Weights of a small GPT-style language model, trained from scratch on English Wikipedia.
Size: 13 layers, width 256, 6 heads of 64, MLP 1024 tanh GELU, vocabulary 512, 12.2M parameters.
Architecture: learned positions, biases.
Training: a variant of SOAP for these matrices, 512M tokens, 3910 steps.
Each number is 128 + 24 x the weight over the matrix's rms, rounded and kept within 0 to 255. Layers, rows and columns count from 0.

# layer 6 MLP up, 1024x256, rms 0.162, rows 323-427, columns 64-127
[[131 126 150 121 147 127 111 158 150 115 125 108 138 144 112 126 167 102 120 143 162 142 148 137 140 144 142 136 139 112 147 120  97 128  89 133 135 105 108 142 128 137 139 155 152 121  92 164 151 125 139 108 124  96 132 182 141  84 125 169 137 124  83  97]
 [ 94 136 170 124 110  89  87  90 140 122  86 120 138 129 106 140 106 124 128 166 160 113 113 113 160 144 124  77 140 132 110 127 133  98 152 119 130  94 181 126 125 184 123 151  66 136 138 116 109 123 129 126 138  99 155 116 120 183 105 127 141 180 131 127]
 [ 86 117 100 135 109 154 114 194  93  94 141 154 115 134 134 124  93 120 159  90 191 135 145 104 125 126 110 130 138 134 142 134 173 109 120 171 178 139 108 136  83  93 144 116 133 117 163 138 126 123  98 150 140 132 140 152 138 117 156 104 224 153 144 129]
 [100 129 126 124 126 127 114 133 109 136  76 157 118 150 123 130  96 118 134 145  96 145 146 166 122 100 110 104 143 141 110 126 126 108 164 140 104 138 160 115 148  97 118 139 118 127 145 150  78 134 129 107  81 126 181 151 134 147 126 113 129  86 111 114]
 [110 165 163 133 107  82 145 109 124 138 127 130 123  98 127 133 106 138 137 167 151 129 136 134 147 139 104 171 143 121 136 127 123 143 136 153 110 144 130 152  98 120 111 138 141 115 115 147  95 100 119 124 151 140  95 182 142 142 114 126 108 159 103 149]
 [113 125 114  99  95 149 137 112 139 151 141 115 160 129  98 143 114 138 118 152  89 174 108 114 139 122 142 115 156 184 130  96 150 116  85 144 116 101 132 146  98 138 145 125 103 120 142 175 109 157 150 154 151 142 122 118 173 103 140 114 145 137 115 148]
 [142 108 106 177 125  92 131 147 154 173  77 141 130 143 151 139  78 167  75 115 120 155 166 125 150  97 150 139 108 124 130 142 125 100 148 164 183 127 149 112  91 129 124 132 151 104 154 119 145 174 107 138  97 179  92 139 120 102 122 153 132 120 118 125]
 [131 163 155 169 143  94  78 144 125  98 114 135 122 125 118 137 101 101 155  92 123 133  88 155 122  86 108  91 129 105 120 153 155 148  88 134  84 153 112  86 106 125 123 124 133 119 133  80 118 116 123 135 128  86 156 118 165 147 150 129 146  81 126 105]
 [152 128 161  97 114 133 109  95 138 170 124 123 128 157 141 126  99 135 104 121 137 146 148 110 120 118 105 112 169 111 150 117 127 114  99 125 112 137 141 107 103  97 112 159 119 110 133 128 140 139 124 130 146 121 145 123 133 133 149  96 165 137 116 144]
 [132 100  91 178  67 148 131 142 135 140 140 155 100 131 117 132 122 117  98 142 113 114 143 117 124 176 143 158  83 105 122  99 126  98 124 108 110 174 125 130 128  89 136 113 122 139 129 177 157 152 118 116 172 131 129 108 130 152 147 123  98 133 119 127]
 [132 139  94 130 114 165 178 138 152 144 149 141 111 136 111 147 102 132 154 146 112 144 105  75 131 118 105 124 103  99 105 118 119 142 147 138 122 139 162 141 117 143  97 147 119 126 134 180 126 120 145 143  97 138 172  88 120  88 146 116 124 113 145 153]
 [101 146 118 161 156 111 158 160 176  84 130 138 119 154 159  94 178 132 100  85  70 126 124 141 109 113 123 137 155 108 125 133  99 136 107 143 163 124  91 151 118 114 119 125  69 141 120 158 115 151 145 140 132 113 180 163  90 114 125 147 121 115 135 140]
 [175 157 136 133 149 139 118 119 120 161 114 154 156  84 120  71 140 139  91 111 126 131 121 131 149 101 130 165 179 151 139 156 114  90 136 180 121 145 111 113 138 116 132 108 172 102  99 160 146 128 126 141 134 131  97 156 139  59 129  86 134 126 139 147]
 [128 121 137 150 119 131 117 128 110 111 102 142 135 123 124 111 107 145 115 107 132 181 133 131 129 118 103  84 115 147 166 187 126  91 115  87  83 179 126 165 116 170  94 164 171 132 125 166 133 102 147 145 111 161 151 150 139 166 134 143 154 144 138  99]
 [167 142 104 117 151  92 106  92  91 151 147 144 121 148 127 151 163  86 147 146 107 138 122 117 112 114 144 116 175 130 117 123 143 141 128 139 112 155 118 171 104  85  98 128 173 142 147 132 134 165 117 111 138 122 146  93  99 164 151  85 102 110 130 142]
 [145 118 163 138 146 131  95 138 105 112 173 139 163 139 141 163 129 128 142 123 144 132  90 137  93 157 151 172 151 111 133 125  95 173 149 117 149 158  98 116 147 130 100  97 122 121 141 139 102 123  96 140 124 105 115 105 132 103 152  90 107 139 131  97]
 [101 149 127 139 155 123 146 139 175 137 132 141 136 164 112 116 127 116 154  66 134 134 130 154  90 145 141 104 125 180  99 140 140 145 126 145 103 136 111 122 101 128 129 168 135 117  94 133 125 144 103 120 138 111 119 138 177  94 129 127 127  59 123 138]
 [147 152 160 103 145 116 129 125 131 125 115 168 125 151 140  97 101 132 114 138 125 122 136 176 134 122 135 123 134 139 127 127 141 143 122 154 139 132 106 121 133 152 139 112 161 161 105 120 115 121  87 128 119  75 143 138 138 141  99 110 123 110 109 150]
 [146 148 101 165 143  66 159 130 132 135 130 113 138 100 126 112 125 162 114 118 120 134 171  85 133 131 124 109 122 146 133 100 137 143 141 133 128 109 147 100 139 122  92 124 124 144 120 112 136 125  93 139 116 126  89 119 101 121 123 157 127 133 151 179]
 [179  81 138 123 120 135  89 125 120 151  83 134  62 127  68 112 107  94 135 146 154 157  55 107 133 111 124  97 156 124 137 145 123 143  90 121 139  98 128 142 144 148 134 123 117  73 129 137 106 127 140 144 134 118 135  88 143 128 143 109 148 144 122 111]
 [123 103 128 148 128 146  97 119 128 151 125 149 152 173 158 116 121 142 108 134 138 145 105 166 140 120 103  79 124 125 132 113 154 139 167 103 150 148 124 137 131  73 100 115 147 155 138 157 161 107 116 159 101 113 151 123  99 135 153 133 151 122 139 136]
 [ 86 136  78 134 128  97 137  83 134 129 101 120  95 173 126 128 147 169  91 109 128 100 123 101 122 169 140 132 147 137 102 136 155 151 137 131 104  86 146 112 129 149 140 139 108 127 177  89 127 128 121 190 148 103 107 130 116  95 153  93  79 135 137 150]
 [132 109 157 135 162 144  98 169 160 138 118 135 122 122 140 140 141 110 132 175 178 115 132 132  93 110 149 177 141 168 114 126 126 161 155 109  75 126 150 115 127 120 135 151 116 115 120 121 121  88 142 140 142 117 168 141 109 114 137 142  78 151  90 130]
 [123  79  93  93 116 184 162 123  82 152 127  89 110  95  83 126 108 120 141 141 154 157 130 154  88  89 143 128 168 152 144 138 181 104 154 101 124 151 148 126 138 111 165 107 125 139 148 160 119 129 141 141 119 168 107 131 122 155 115 168 105 143 137 112]
 [132 136 122  99 111 143  96 117 107 135 111 158  92 132 191  83 117 186 145 155 123 115 126 161 130 119 124 161 126 137 110 124 163 121 102  92 133 140 109 129 142 103 114 131 134 126 180 139 107  98 148 128 147 173 124 164 138 173 137 154 106 128 127  87]
 [127 110 150 171 143 118 166 118 125 123 159 115 140 144  96 127 125 128 146  67 116 166 139 134 137 158 179 143 104 123  90 137 101 154 118  97 144 133 143 123 132 132 135 134 149 111 123 131 107  49  72 123 130 151 153 122 137 135 143 113 114 131  79 141]
 [135 139 116 133  91 186 144 101 155 129 133 157 124 115 143 142 151 124 131 129 136 129 139 101 107 122 155 134 106 116 136 112 158 133  96 160 115 159 147 145 109  69  92  93 167 132 159 143 124 121 159 186 118 140 165 173 147 119 137 141  94 163 136 148]
 [105 111 132 134  88  96 155 149 110 115 145 145 127 131  93 116 140  99 106 142 124 114 106 137 127 126 137 129 192 156 126 119  96 113 109 159 105 123 151 135 124 137 132 120  82 159  84 153 135 113 115 123  95 156 129 160 134 134 153 159 131 145 116 123]
 [143 124 148 158 130 132 155 139 112 109 152 117 129  74 138 144  89  99 117  88 164 136 176 162 122  83 123 126 171 171 102 159 119 117 107 135 113 105 102 163 152 107 143 134 114 134 172 130 114 166  99 111 147  81 180 143 146 101 100 190 125  96 121 158]
 [161 136 150  76 135  81 106 108 144 159 139 134 148 131 157 116  84 118 112  97 115 120  92 102 152 106 106 121 159 137 179 145 121 130 135 136 157 131 144 142 119  99 129 108 149 137 126 147 140 122  90 145 131 140 186 119 120  74 130 102 169 123 154 135]
 [161 127  90 127 162 100 105  71 109 131 141 116 157 131 101 136 125 186 151 124  96 157  97  97 130 129 117 150 152 130 183 136 127  82  92 129 131 111 152 117 106 143 111 138 109 134 117 144 141 129  78 129 169 140 156 103 148 138 123 149 116 130 173 114]
 [143 121 159 115 142 119 150  95 126  93 143 107 105 101 122 156 104 112 166 136 128 108 130  92 146  73 125 131 104 129 118  73 125 102 114  92 102 129  97 117 104 105 112 111 116 149 112  73 140  94  95 155 124 145 114 141 122 123 153 132 119 162 134 112]
 [175 129 106 104 157 114 124  76 122  98 131 152 105 113 169 168 133 118 133 133 145  76 175 144 112 116 171 124 116 130 137 117  88  77  65 136 168 115 115 110 133  72 118 138 135 129  84  99 149 131  97 147 121 153 152 154 129 195 127 165 104 181 142 136]
 [ 87 100 110 119 153 141 127 108 102 131 112 131 138 159 107 152 145 155 113  80 119 148 111 127 182 138 163 160 123 141  97 126  95  56 126 106 112 141 129 127 112 112 172 142 130 127 149 124 116 155 119 121 150 142 118 144 116 139 180 138 152 134 113 120]
 [116 146 144 126 112 179 133 113 160 156 150 103 144 129 118 134 102 114 163 135 109 113 150 129 128 145 146 117 129 109 112 112 105 137 125 136 161  90  91 181 147 136 121 133 137 136 137 133 118 110 147 117 133 131  80 142 157 114 148 133  82 139 155 145]
 [130 111 141 136 169 127 129 164 144 113 108 160 127 107 145 125 143 130 145 143  83 113 143 162 139 102  92  97 150 149  93  90 140 107  95  98 161 106 127 138 123  99 123 137 122 130 126 116  91 129 167  92 168  88 130 146 119 120 102 112 167 121  80  88]
 [129 113 172 127 128 114 115 107 148 122 108 140 130 152 140 141 102 102 172 125 125 128  91 129 136 108  98 131 153 140 136  55 125 104 117 143 124 139 122 143 106 132  99 127 156 133 102 111 173 159 163 150 177 169 134  95 114 141 104 122 136  90 152 142]
 [134 126 178 163 156 137 124  96 150 148 143 103 128 103  82 122 128 112 187 100  99 143 127 124 128 133  98 133 107 155 131 116 111 122 149  92 122 161 137 181  93 126  78 157 103 110 113 122 149 129 129 110 118 143 146 154 132 132 116 155 156 145 107 140]
 [113 170 148 159 107 154 162 122 119 129 122  77 122 135 112 111  84 121 107 120 151 134 143 142 120 141  84 133 144 101 152 151  99 129 101 132  90 135 172 141 129 109 141 113 145 144 151 148 119 129 140 146 163 137 121 173 132  88  96 116 147 120 129 132]
 [128 193 119 121 193  93 130 115 138 106 151  85 141  96 123 188 125 159 118 138  94 123 127 114 110 207 127 120  90 145 104 141 105 142  87 185 134 108 107 153 130 139 131  82 106 180 126  64 144 150 103 126 114 105 135 135 123 140 118  78 107 102 153 179]
 [ 78 130 131 144 152  87 120 111 119 110 114 115 117  78 109 141  90 106 147 152 146 133 153  92 100 148 136  91 148 118 133 111 142 119 126 129 107 135 136 140  96 160 130 139  82 122  98 188 144 150 130 142 128 102 172 145 121 109 114 142 119 155 118 126]
 [135 168 113 125  99 139  87 185 164 124 126 115 100 144 150 118 162 116 106 100 160 205 145 103 134 149 180  87 123 139 180 166 111 129 193 152 124 112  96  91 122 108  98 189 151 133 116  96 110 135 127 146 155 125 129 131 150 144 145 131  98 130 145 163]
 [136 133 136 141 106 121  93 106 146 147 110 154 120 134 117 150 131 114 123 107 153  94 152 151  86 113 147 175 137 126  93  94 158 138 160 128 122  87 111 138  87 140 106 106 120 116 109 134 138 123 126  86 149 138 115  93 132 126 138 129 111 101 146 145]
 [155 110 159 122 136 109 141 139 142 154 144 121 134 101  98 157 168 150  90 140 166 140 110 132  78 119 145 165 126 129 147  99 100 137 153 124 133 135 107 148 126 128  97 115 130 126 123 102 102 137 120 141 133 129 158 126 126 137 122 117 118 100 112  98]
 [140 129 144 119 159 125 126 130 114 124 128 158 127 117 114 118 113  96 109 154 145  82 129 155 126 137 156  91 149  95 138 115 141 108 164 139 128  84  89 150 135 120 122 135 124  97 159 163 142 115 158  98 104 110 137 103 131 122 136 114 109 192 114 103]
 [122 101 112 156 125 131 112 176  98 144 114 129 133  79 133 161 126 112 132 114 142 173 137 197 162 112 133 115 141 139 119 150  91  88 121 137  93 148 111 132 170 130  96  88  88 138  97 136 158 136 134 171 133 143  80 144 149 100 134  96  76 187 101 146]
 [106 108 166 163 125 101 118 131 130 137 153 158 128 107 105  74 138 157 142 107 138 115 139  95 108 127 124 139 152 136 121  77 143 114 138 110 133 149 151  96 167 144 134 142 116 115 118 137  95 169 132 139 167  95  93 129 107 201 148 153 104 148  83 174]
 [ 86 131 125 217 156 126 171 136 124 175 113 121 138  99 106 127 143 114 109 106 157 136 155 101 110 139 105 117 142 126 115 112 104 141  97 152 118 137 154 132 109  94 171 135 127 123 146 143 144  68 140 153 105 143 144 169 152 181  93 118 111 102 130 113]
 [139 118 166 131 124 116 132 106 144 109 128 125 126 154 140 118  74 134 105 119 131 128 105 120  91 142 125 120 136 127 132 156 145 148 118 132 128 114 116  89 127 137 108 111 177 143 136 144 125 144 132 110 105 153 136 113  90 149 148  92 137 179 114  92]
 [ 86 105 144 142 130 111  88 129 105 128 130  71 118 167 144 150 143 113 128 137  90 125 145  98 135 140  96 129 124 150 122 175 114 127 109  83 106 137 140 123 104  99 172 101 128 132 130 116 103 154 103 138 130 106 177 117 169 183 134 135  82  97 136 141]
 [127 104  93  68 160 124 141 144 137 148 121 147 141 130 106 123 133 119 132 165 147 123 117 114 135 186 105 125  87 143 116  92 108 117 144  79 149 113 104 121 165 138 119 105 130 142 107 116 117 139 132 110 160 102  81 111  76  88 140  92 121 103 149 137]
 [138 143 135 142 142 135  80 137 121 156 151 123 142 156 138 122 123 147 100 155 145 144 111 142 108 125 119 113 173 124 146 137 128 116 120  95 125  64  93 111 119  98 118 133 125  97 167 136 152 145 157 178 139 176 117 148 130 113 118 130 120 127 120 131]
 [140 128 159 142 153 133 156 158 140 172 121 161 169 150 164  95  92 183 125 107  88 144  95 131 130 127 160 104 130 102 123 153 111 127 107 143 140 125 122 112 133 179 116 120 113 128 149 142 113 124 103 171 135 119 151  95 120 109 144 103  84 149 166 146]
 [127 137  77  77 129  93 103 123 129 106 163 141  88 135 101 113 169 105 122 147 109 138 118 105 126 139 111 142 143 163 113 138 131 145 139 155 134 128 140 132 122 116 154 114 147 118 122  80  96 103 160 128 148 127 130 173 113 112 125 144  84 152 111  81]
 [106 155 135  93 157 117 154 119 157  96 122 111 118 138 120 101 102 147 144 175 121 184 178 132 161 138 137 146 118 100  99 156 152 112 128 134 181  87 156 148 112 122 116 155 136 111 126  88 147 105 122 104 119 156  77 117  78 163 131  97 134  88 130 109]
 [ 81 117 110 129 116 150 135 173 137  96 140 102 153 116  99 175 129 141 110 138  91 132 122 130 116 100  83 101 130 111 140 129 117  90  95 131 122 159 118  91 135 126 131 116 132 132 112 147 102 159 130 143 130 122 121  97 144  90 132 143 130 160 111 151]
 [122  98 146 141 127 150 162 168 125 162 166  91 158 154 137 110 140 108  70 133 131 132 131  69 123  93 135  78 153 143 116 142 113 114 167 133 139 135 146 109 119 102 117 133 158 108 128 117 127 153 111  98 134 153 166 133 109 134 141 116 120 114 124 145]
 [147 146 115 148 134 117 104 150 127 118 112 148 147 111 139 143 111 132 162 120 152 129 130 124 117  99 127 131  91 117 134 138 110 116 101 118 144 108 105 135 132 159  92 134 139 140 127 140 153  90 116 136 126 121 174 129  65 134 106 113  66 116 141 122]
 [130 130 139 134 136  90 168 115 109 109 128 131 134 116  87 141 155 148 150 137  91 122 144  74  85 104 117 106  90 121 112 145 116 135 117  96 149 149 117 158  98 130 107 161 136 115 106 123 135 135 116  87 127 157 140 106 132 126 129 123  94 155 141 101]
 [159 131 175  92 136  97 151 106 137 100 127 130 123 137 122 143 121 118 126  97 106  89 113 109 114 132 114 131 158 135 104 122 109 131 114 142 123 100 166 124 140 112 128 131 160 166 164 163 164  85 148 144 146 146 120  94 163 110 126  98 131 128 153 163]
 [150 122 135 112 120 105 120 113  79 116 120  78 157 132 159 107 127 138 149 150 193 120 159  96 147 106 161 136 141 117 114 154 132 103 147 163 115 111 113 148 118 142 105  98 120 108 109 103 126 113 144 147 145 134 154 162 149 117 132 125 126 108  89  85]
 [152 115 146 177 172 134 153 152 156 134 131 107 155 113 136 138  73  76  94 101 159 173 105 147 125 117 139 111  84 106  90 130 111 156 138  82 111 106 126 116 177 122 128 154 128 170 113 132 109 131 177 159 132 140 128 177 126 157 126 101 138 128 124 181]
 [124 150 153 114 108 148 155 140 150 129 117 126 118 152 128 134 107 104 164 124  96 140 128 147 109  93 101 149 128 119 107  99 103 151 113 130 159 160  75 112 149 143 147 137 162  75 116 123 107 118 194 156  95 135 110 126 129 104 159 160 149 143 133 116]
 [146  95 132 159 116 151 135 115  84 104 120 152 112 102 126 104  93  97 110 141 106 103 138 179 118 144  94  76 127 109 113 148 146 132 160 173 171 175 106 113 149 115 114  85 131 107 122 136 184 106 128  80 149 121 172 140  99 149 144  99 112  82 130 126]
 [133 133 111 103  92 107  89 123 134 137  83 137 143 126 153 137 132 134 143 112 136 106 149 157 135 134 120 130 104 138 118 116 132 119 120 146 131 124 136 158 162 166 146 128  95 105  86 129 102  86  86 164 149 156 142  97 118 130 106 102  80  98 102 145]
 [148 117 128 103 155 113 152 134 124 135 142 113 113 128 111 120 135 137  93 142 128 182 125 156 109 152  99 111 127 143 140 113 113 140 149 126 139 107 117 115 109  98 152 117 143 153 107 163 128  63 109 135 120 166 124 106 120 158 101 149 156 141 110 131]
 [112 125  91 156 118 150 182 155 133 138 125 152 120 113 156  70 149 187 105 124  64 175 112 123 148 121 102 117 187 105 146 160 114 110 133 140 115 151 117 113 106 123 157 131 112 128 102 147 127 115 110  87  70 119 126 140 117 150 133  97 184 154 119 111]
 [136 137  82 138 154 120 154 120 117 124 154 159 131 126 108 125  75 131 146 123 113 143  85  82 112 132 111  68 125 150 116 157 150 157 135 144 103 138 181 128 126 125 128  97 119 127 128 140 111 140 127 174 157 156 103 119 133 156 145 149 150 112  76 165]
 [148 109  94 126 123 141 132 100 134 102 153 121 122  96 111 124 171 123 150 136 164 139 107 147 118 128 128 136 153 156  94 154 154 151 116 129  92 170 116 123 140  48 107 106 112 113 100 133 119 109 121  96 139 130 107 149 125 143 165  93 113 147 119 114]
 [124 148  91 139 123 148 136 147 104 193 187 127 118 113 167  84 132 102 144 123 125 121 119 133 138 121 131 114 155 130 143 128 146 143  96 139 135 121 104 156 138 128 123  93  97 154 119 127 117 174  78 125 116 114 127 119 108 153 142 172 136 158 101 122]
 [138 105 111 148 172 206  93 139 110 149 166 147 117 116 128 121  86 191 102 127 122 127 180 110 164 160 117 124 106 117 156 115 140 114 105 119 142 111 127 128 109 139 136 134 124 138 149 114 110  95  72 139 113 149 133 141 154 100 129 147 139 169 106 161]
 [170 144 132 154 127 140  94 103 112 138 126 154 129  88 167 108 134 143 143 131 116 146 132 132 113 139 127  80 129 107 125  92 127 104 108 156 162 115 127 136 157 144 150 108 133 115 157 113 135 140 123 106 119 119 121 142  84 126 172 137 107 130 121 132]
 [144 139 136 155 149 117 144 151  92 119 161 138 154 154 144 114 152  92 114 132 117 111 151 120 114 107  97 111 122 120 121 133 144 126 112 151  99 141 136  83 121 108 148 126 116 143  98 151  87 128 123  95 151 153 116 117 118  96 142 128  41 102 101 178]
 [133 137 135 171 147 129 100 173 116 162 111 114 130 187 148 114 131 130 131 109 100 137 131 148 137 114 110 117 128 109 121 154 109 136 122 118 133  77 111 115 121 137  99 147 119 132 184 110 133 151 106 133  89 117 140 142 146 132 143  89 138 139 144 118]
 [148 149 130 150 165 139 102 125 116  92 116 114 162 100  75 133 120 123 147 109 147 143 111 146 161  96 133 107 141 132 114 122 106 115 151 147 125 109 173 104 102 129 128 121 114 138 122  97 142 102 104 144 101 124 156 132 158 102 159 167 102 126 117  98]
 [ 88 147 124 160 125 128 152 147 131 145 142 138 110 116 135 107 102 173 110 121  84 147 151 102 124 177 129 111 130 148 130 159 117 137 142 103 138 128 128  96 112  98 131 129 137 103 123 113 117 151 113  93 123 145 119 157 110 149 111 103 105 138 170 149]
 [123  94 127 149 166 109 107  97 117  98 148 157  86  94 121 135 119  82 129 163 134 135 153 101 141 160 121 166 149 111  86 135 124  74 133 171 104 169 118 134 138  62 138 149 132 150 167 126 137 135 143 147 112 141 138 128  92 109 162  94 170  87 146 153]
 [124 156 100 116 131 151 151 117 118 113 165 108 142 140  56 127  95 158 141 145 148  81 143 138 126  99 121 178 110 139 111 144  99 125 140 120 126 106 130 177 118 142  96 142 123 124 112 108 112 147  86 121 150 134 168 151 108 147 103 146 122 133  82  99]
 [156 145 128 138 114 117 145 147 122 159 181 136 126 182 125 154 154 122 120 149  59 168  85 118 130 158  93 123 147 146 102 146 129 142 139 135 145 108 115 124 138 150 158 123 130 105 157 155 105 148 146 119 163 118 165 124 122 136 100 112 138 141 127 102]
 [164  91 115 156 112  99 103 118 111 122 187 124 142 117 170 126 176 116 120 143 146 117 109 187 124 160 125 110 150 121 140 116 133 126 139 144 120 146 148 108 106 154 124 124 152 147 128 141 125 142  90 153 161 140 110 117 153 113 143 130 159 116 145 146]
 [107 100 128  97 116 136 145 143 148 104 128 162 122 100 136 104  96 109 115 118 137 128 124 130 131 133 145  62 142 106 120 137 141 131 143 106 124 117 113 141 152 151 107 153 132 147 119 116 162 131  82 120 130 115 121 124 112 172 140 106 106 149 139  93]
 [158 194 118 118 156 179 113 104 149 125 140 121 140 145 133 176 126 166 183 127 123 126 125  84 127 115 127 148 104 119 117 141 127 112 106 125 139 117 158 132 147  99 140 120 133  96 164 124 104 128 119 139 135 130 130 136 171 107 118 112  74 125 139 117]
 [122 138 124 148  80 183 149  83 106 155 131  68 144 181  72  92  77 129 112 140 173 102 127 141  91 131 122 147 159 117 105  97 173 101  86  58  86 130 111 175 137 152 178 106 149 115 128 150 125 116 139 122 119 112  81 100 147 109 106 138 127 149  97  85]
 [138 115 163  98 108 134 132 131  69 140 145 136 122 134 118 112 128 108  90 123 159 128 118 129 114 141 133 119 125  71  72 117 132 128 156 162 118 129 124 158 122 133 127 133 148 142 138 137 101 151 118 142 111 135 124 137 146 122 105 125  98 103 165 138]
 [132  86 169  35 144 120 131 124 133 133 141 124 123 142 113 149 141 170 131 133 142 175 130 128 132 128 149 152 133 107 130 116 158  86  97  76 122 151  84 138 136 166 166 135 106 164 128 117 131 118 119 138 128 134  86 159 126 128 123 128 154 110 118  97]
 [123 103 130 180 159 117 142 129 122 104 122 124 149  80 105 142 127 142  76 156 151 105 120 162 122 142 125 128 116 128  73 140 154 147 130 145 138 101 199 149 118 145  92 135  93  89 105 131 119 118 108 101 141 144 163 134 124 139 136 116 142 135  99 118]
 [139 128 117 105  84 166 196  88  94 184 128 107 166 105 145 117 111 154 160 134 110 189 157 102 101  91 131 142 151 150 119 162 138 111 144 162 137 102 118 153 145 116 125 142 114 138 103 135 161 156 140 110 145 124 131 132 141 105  69 130 140 121  77 135]
 [117 116 128 144 157 139 127  94 142 168 161 160 159 177 176 144 203 171 128 139 124 131 139 134 156 120 143 118 143 184 125  97 138 121 116 141 109 160 112  97 120 110 129 126 140 155 125 136 120  98  92 155 110 149 130 129 152 121 107 133  79 151 108  90]
 [125 148 143 136 111 127 117 114 125 108 120 133  85 151  61 126 128 125 125 135 120 161 109 149 187 109 107  85 163  99 136 118 132  99  85 108 158 159 144  91 109 100 117 100 157 144 106 164 128  96 103 127  94 118 172 117 159 123 134 162 168 163 141 141]
 [146  97 141 140 108 133 138 146 124 170 123 138 131 123 158 148 138 157 104 134 139 159 141 102 158 159 108  90 130 130 139  58 132  90 140 142 144 124  91 104 117 158  98 127 108 135  89 159 143 108 140 116 108 118 148 111 115 103 168  72 139 151 138 142]
 [164 105 152 137 118  93 111 142 133 122 125  84 168  96 119 107  83 137 139 116 106 129 106 148 112 112 163 105 102 114 176 139 137 123 102 197 126 152 137 136 130 124 110 125 162 123 155 131 137 102 164 126 141  73 130 113 105 118 120 116  70 105 129 130]
 [124  80  93 130  97 160  72 131 148 128  75 143 131 154 134  97 146 183 141  98 121 126 145 150  97 112 125 117 101 157 117 117 158 140 135  87  83 118 127 118 120 122 140 155 161 121 152 128 151 142  83 130 129 118 115 104 137 102 142 119  94 110 120 115]
 [129 163 120 156 155  91  86 193 148 139 130 126 143  98 138 130 111 118 169  65 148 107  99 109 148 113 155 121 139 116 117  97  88 121 126 140 117 117 156 108 139 140  99  99 104 158 116 102 118 133 108 150 130 106 150 156 116 126  89 114 133 138 136 126]
 [124 111  78 156 132  86 135 108 128 112 171 109 119 138 120 111 116 146 113 124 129 122  70 123 139 141 177 149 140 131 120 175 158 120 133 135 143 102 122 164 127 108 177 140 184 135 156  98 145 200 135 175 133  65 130  96 117 137 114  98 158 112 100  99]
 [162 140 162 159 108 121 124 179  93 148 149 131 163  98  88 110  91 159 165 154 104  89 119 146 102 124 149  78 108 162 141 155 116 155 139 113  67 148 152 146 118 127 171 139 161 154 129 126 125 129 103 137 115 157 106 112 116 138 130 199 166 154 121 156]
 [123 133 158  73 104 142 128  99 113 117 150 157 175 103 120 115 127 119  93 147 137 168 119 123 127 135 117 114 139 137 114 132 101 117 132  99  81 118  97 135 154 138 160 190 109 158 105 134 135  81 138 108 184 160  99 119 171  81 137 149 128 153 117 132]
 [139 136 138 127 118 111 185 141 147 134 111 101 175 115 111 120 119 132 104 107 118 151 159  94 153  91 159 136 127 136 109 140 134 138 139 108 118 115 160 115 141 119 134 107 157 126 109 161 135 134 125 155 141 151 114 127 142  91 148 114 173 101 124 133]
 [104 109 174 134 156 133 136 108 117  92  76 154 115  94 123 139 138  72  95 132 116 101 126 134 113 126 126 106 102 121  99 134 121 152 119 120 128 144 137 116 131 145 133 117 138 168  88 165  74 114 128 139 120 159 127  84 133 123 141 122  99 144 114  70]
 [148 163 168 162 153  91 114 101 124  99 108 118 121 132  99 152  99 143 118 119 106 154  91 122  97 104 135 125 124 130  99 126  75 157 154 123 140 115  95  80 119 110 124 135 108 107  84 141 111  90  80 144 146 167 173 150 181 147 119  86 120 142 146 119]
 [124 107 127 119 149 170 126 139 147  87 133 127 124 135 135 155 103 122 131 138 126 161 178 156 141 129 129 128 146 112 131 129 144  98 161 130  99 146 142 130 128 141 165 133  99 107 110 140 178 111 144 136 174 143 112  84 170 131 115 134 116 137 113 111]
 [181 133 131 117 140  84 119 128 111 144 129 131 126 147 125 125 158 158 170 148 130 129 113 126 111 118  73 173 122 133 145 121  98 162 157 106 142 104 137 176 131 151 141 115 125 139 131  97 102 127 166 141  65  86 150 148 163 103 140  84 112 128 113  90]
 [136  87 107 157 164 134 121 138 214  90 167 145 135 177 141 119 142 166  96 106  92 137 119  87 111 153 108  65 130  98 118  71 116 128 114 116 145 108  98 100 161 126  86 106 134 149 121 100  90 129 129  87 117 117 142 137 138 138 147 118  82 114  99  74]
 [139 114 121 164 120 157 140 124 129 148 179 127 138 171 126 165 122 102 110 113  68 125  89  95 136 109  77 102 152 142 139 154 131 145  87 111 127 139 145 156 105 117 181 188 158 116 126 122  96 106 147 120 142  82 174 132 136 105 147 146 136 116 128 155]
 [135  93 128 138 109 154 128 144  58 136 128 151 107 129 145  88  65 143 148 139 129  73 126 141 105 149 110 107 172 134 123 164 141 118 142 129 116 135 126 116 101 149 116 169 111 117 120 119 162 147 133 119 160 134 114 145 120 197 139 150 127 127 107 140]
 [121 135  97 148 184 153 130 100 160 159 170  80 173 135 110 149  99 115 127  95 110 107 177 154 130 104 128 104 136 151 130 128 127 162 148 117 135 120 152 117  73 143  87 135 163 142 153 142 134 100  77 146 146 134 107 112 167 114 103 131 173 138 146 145]]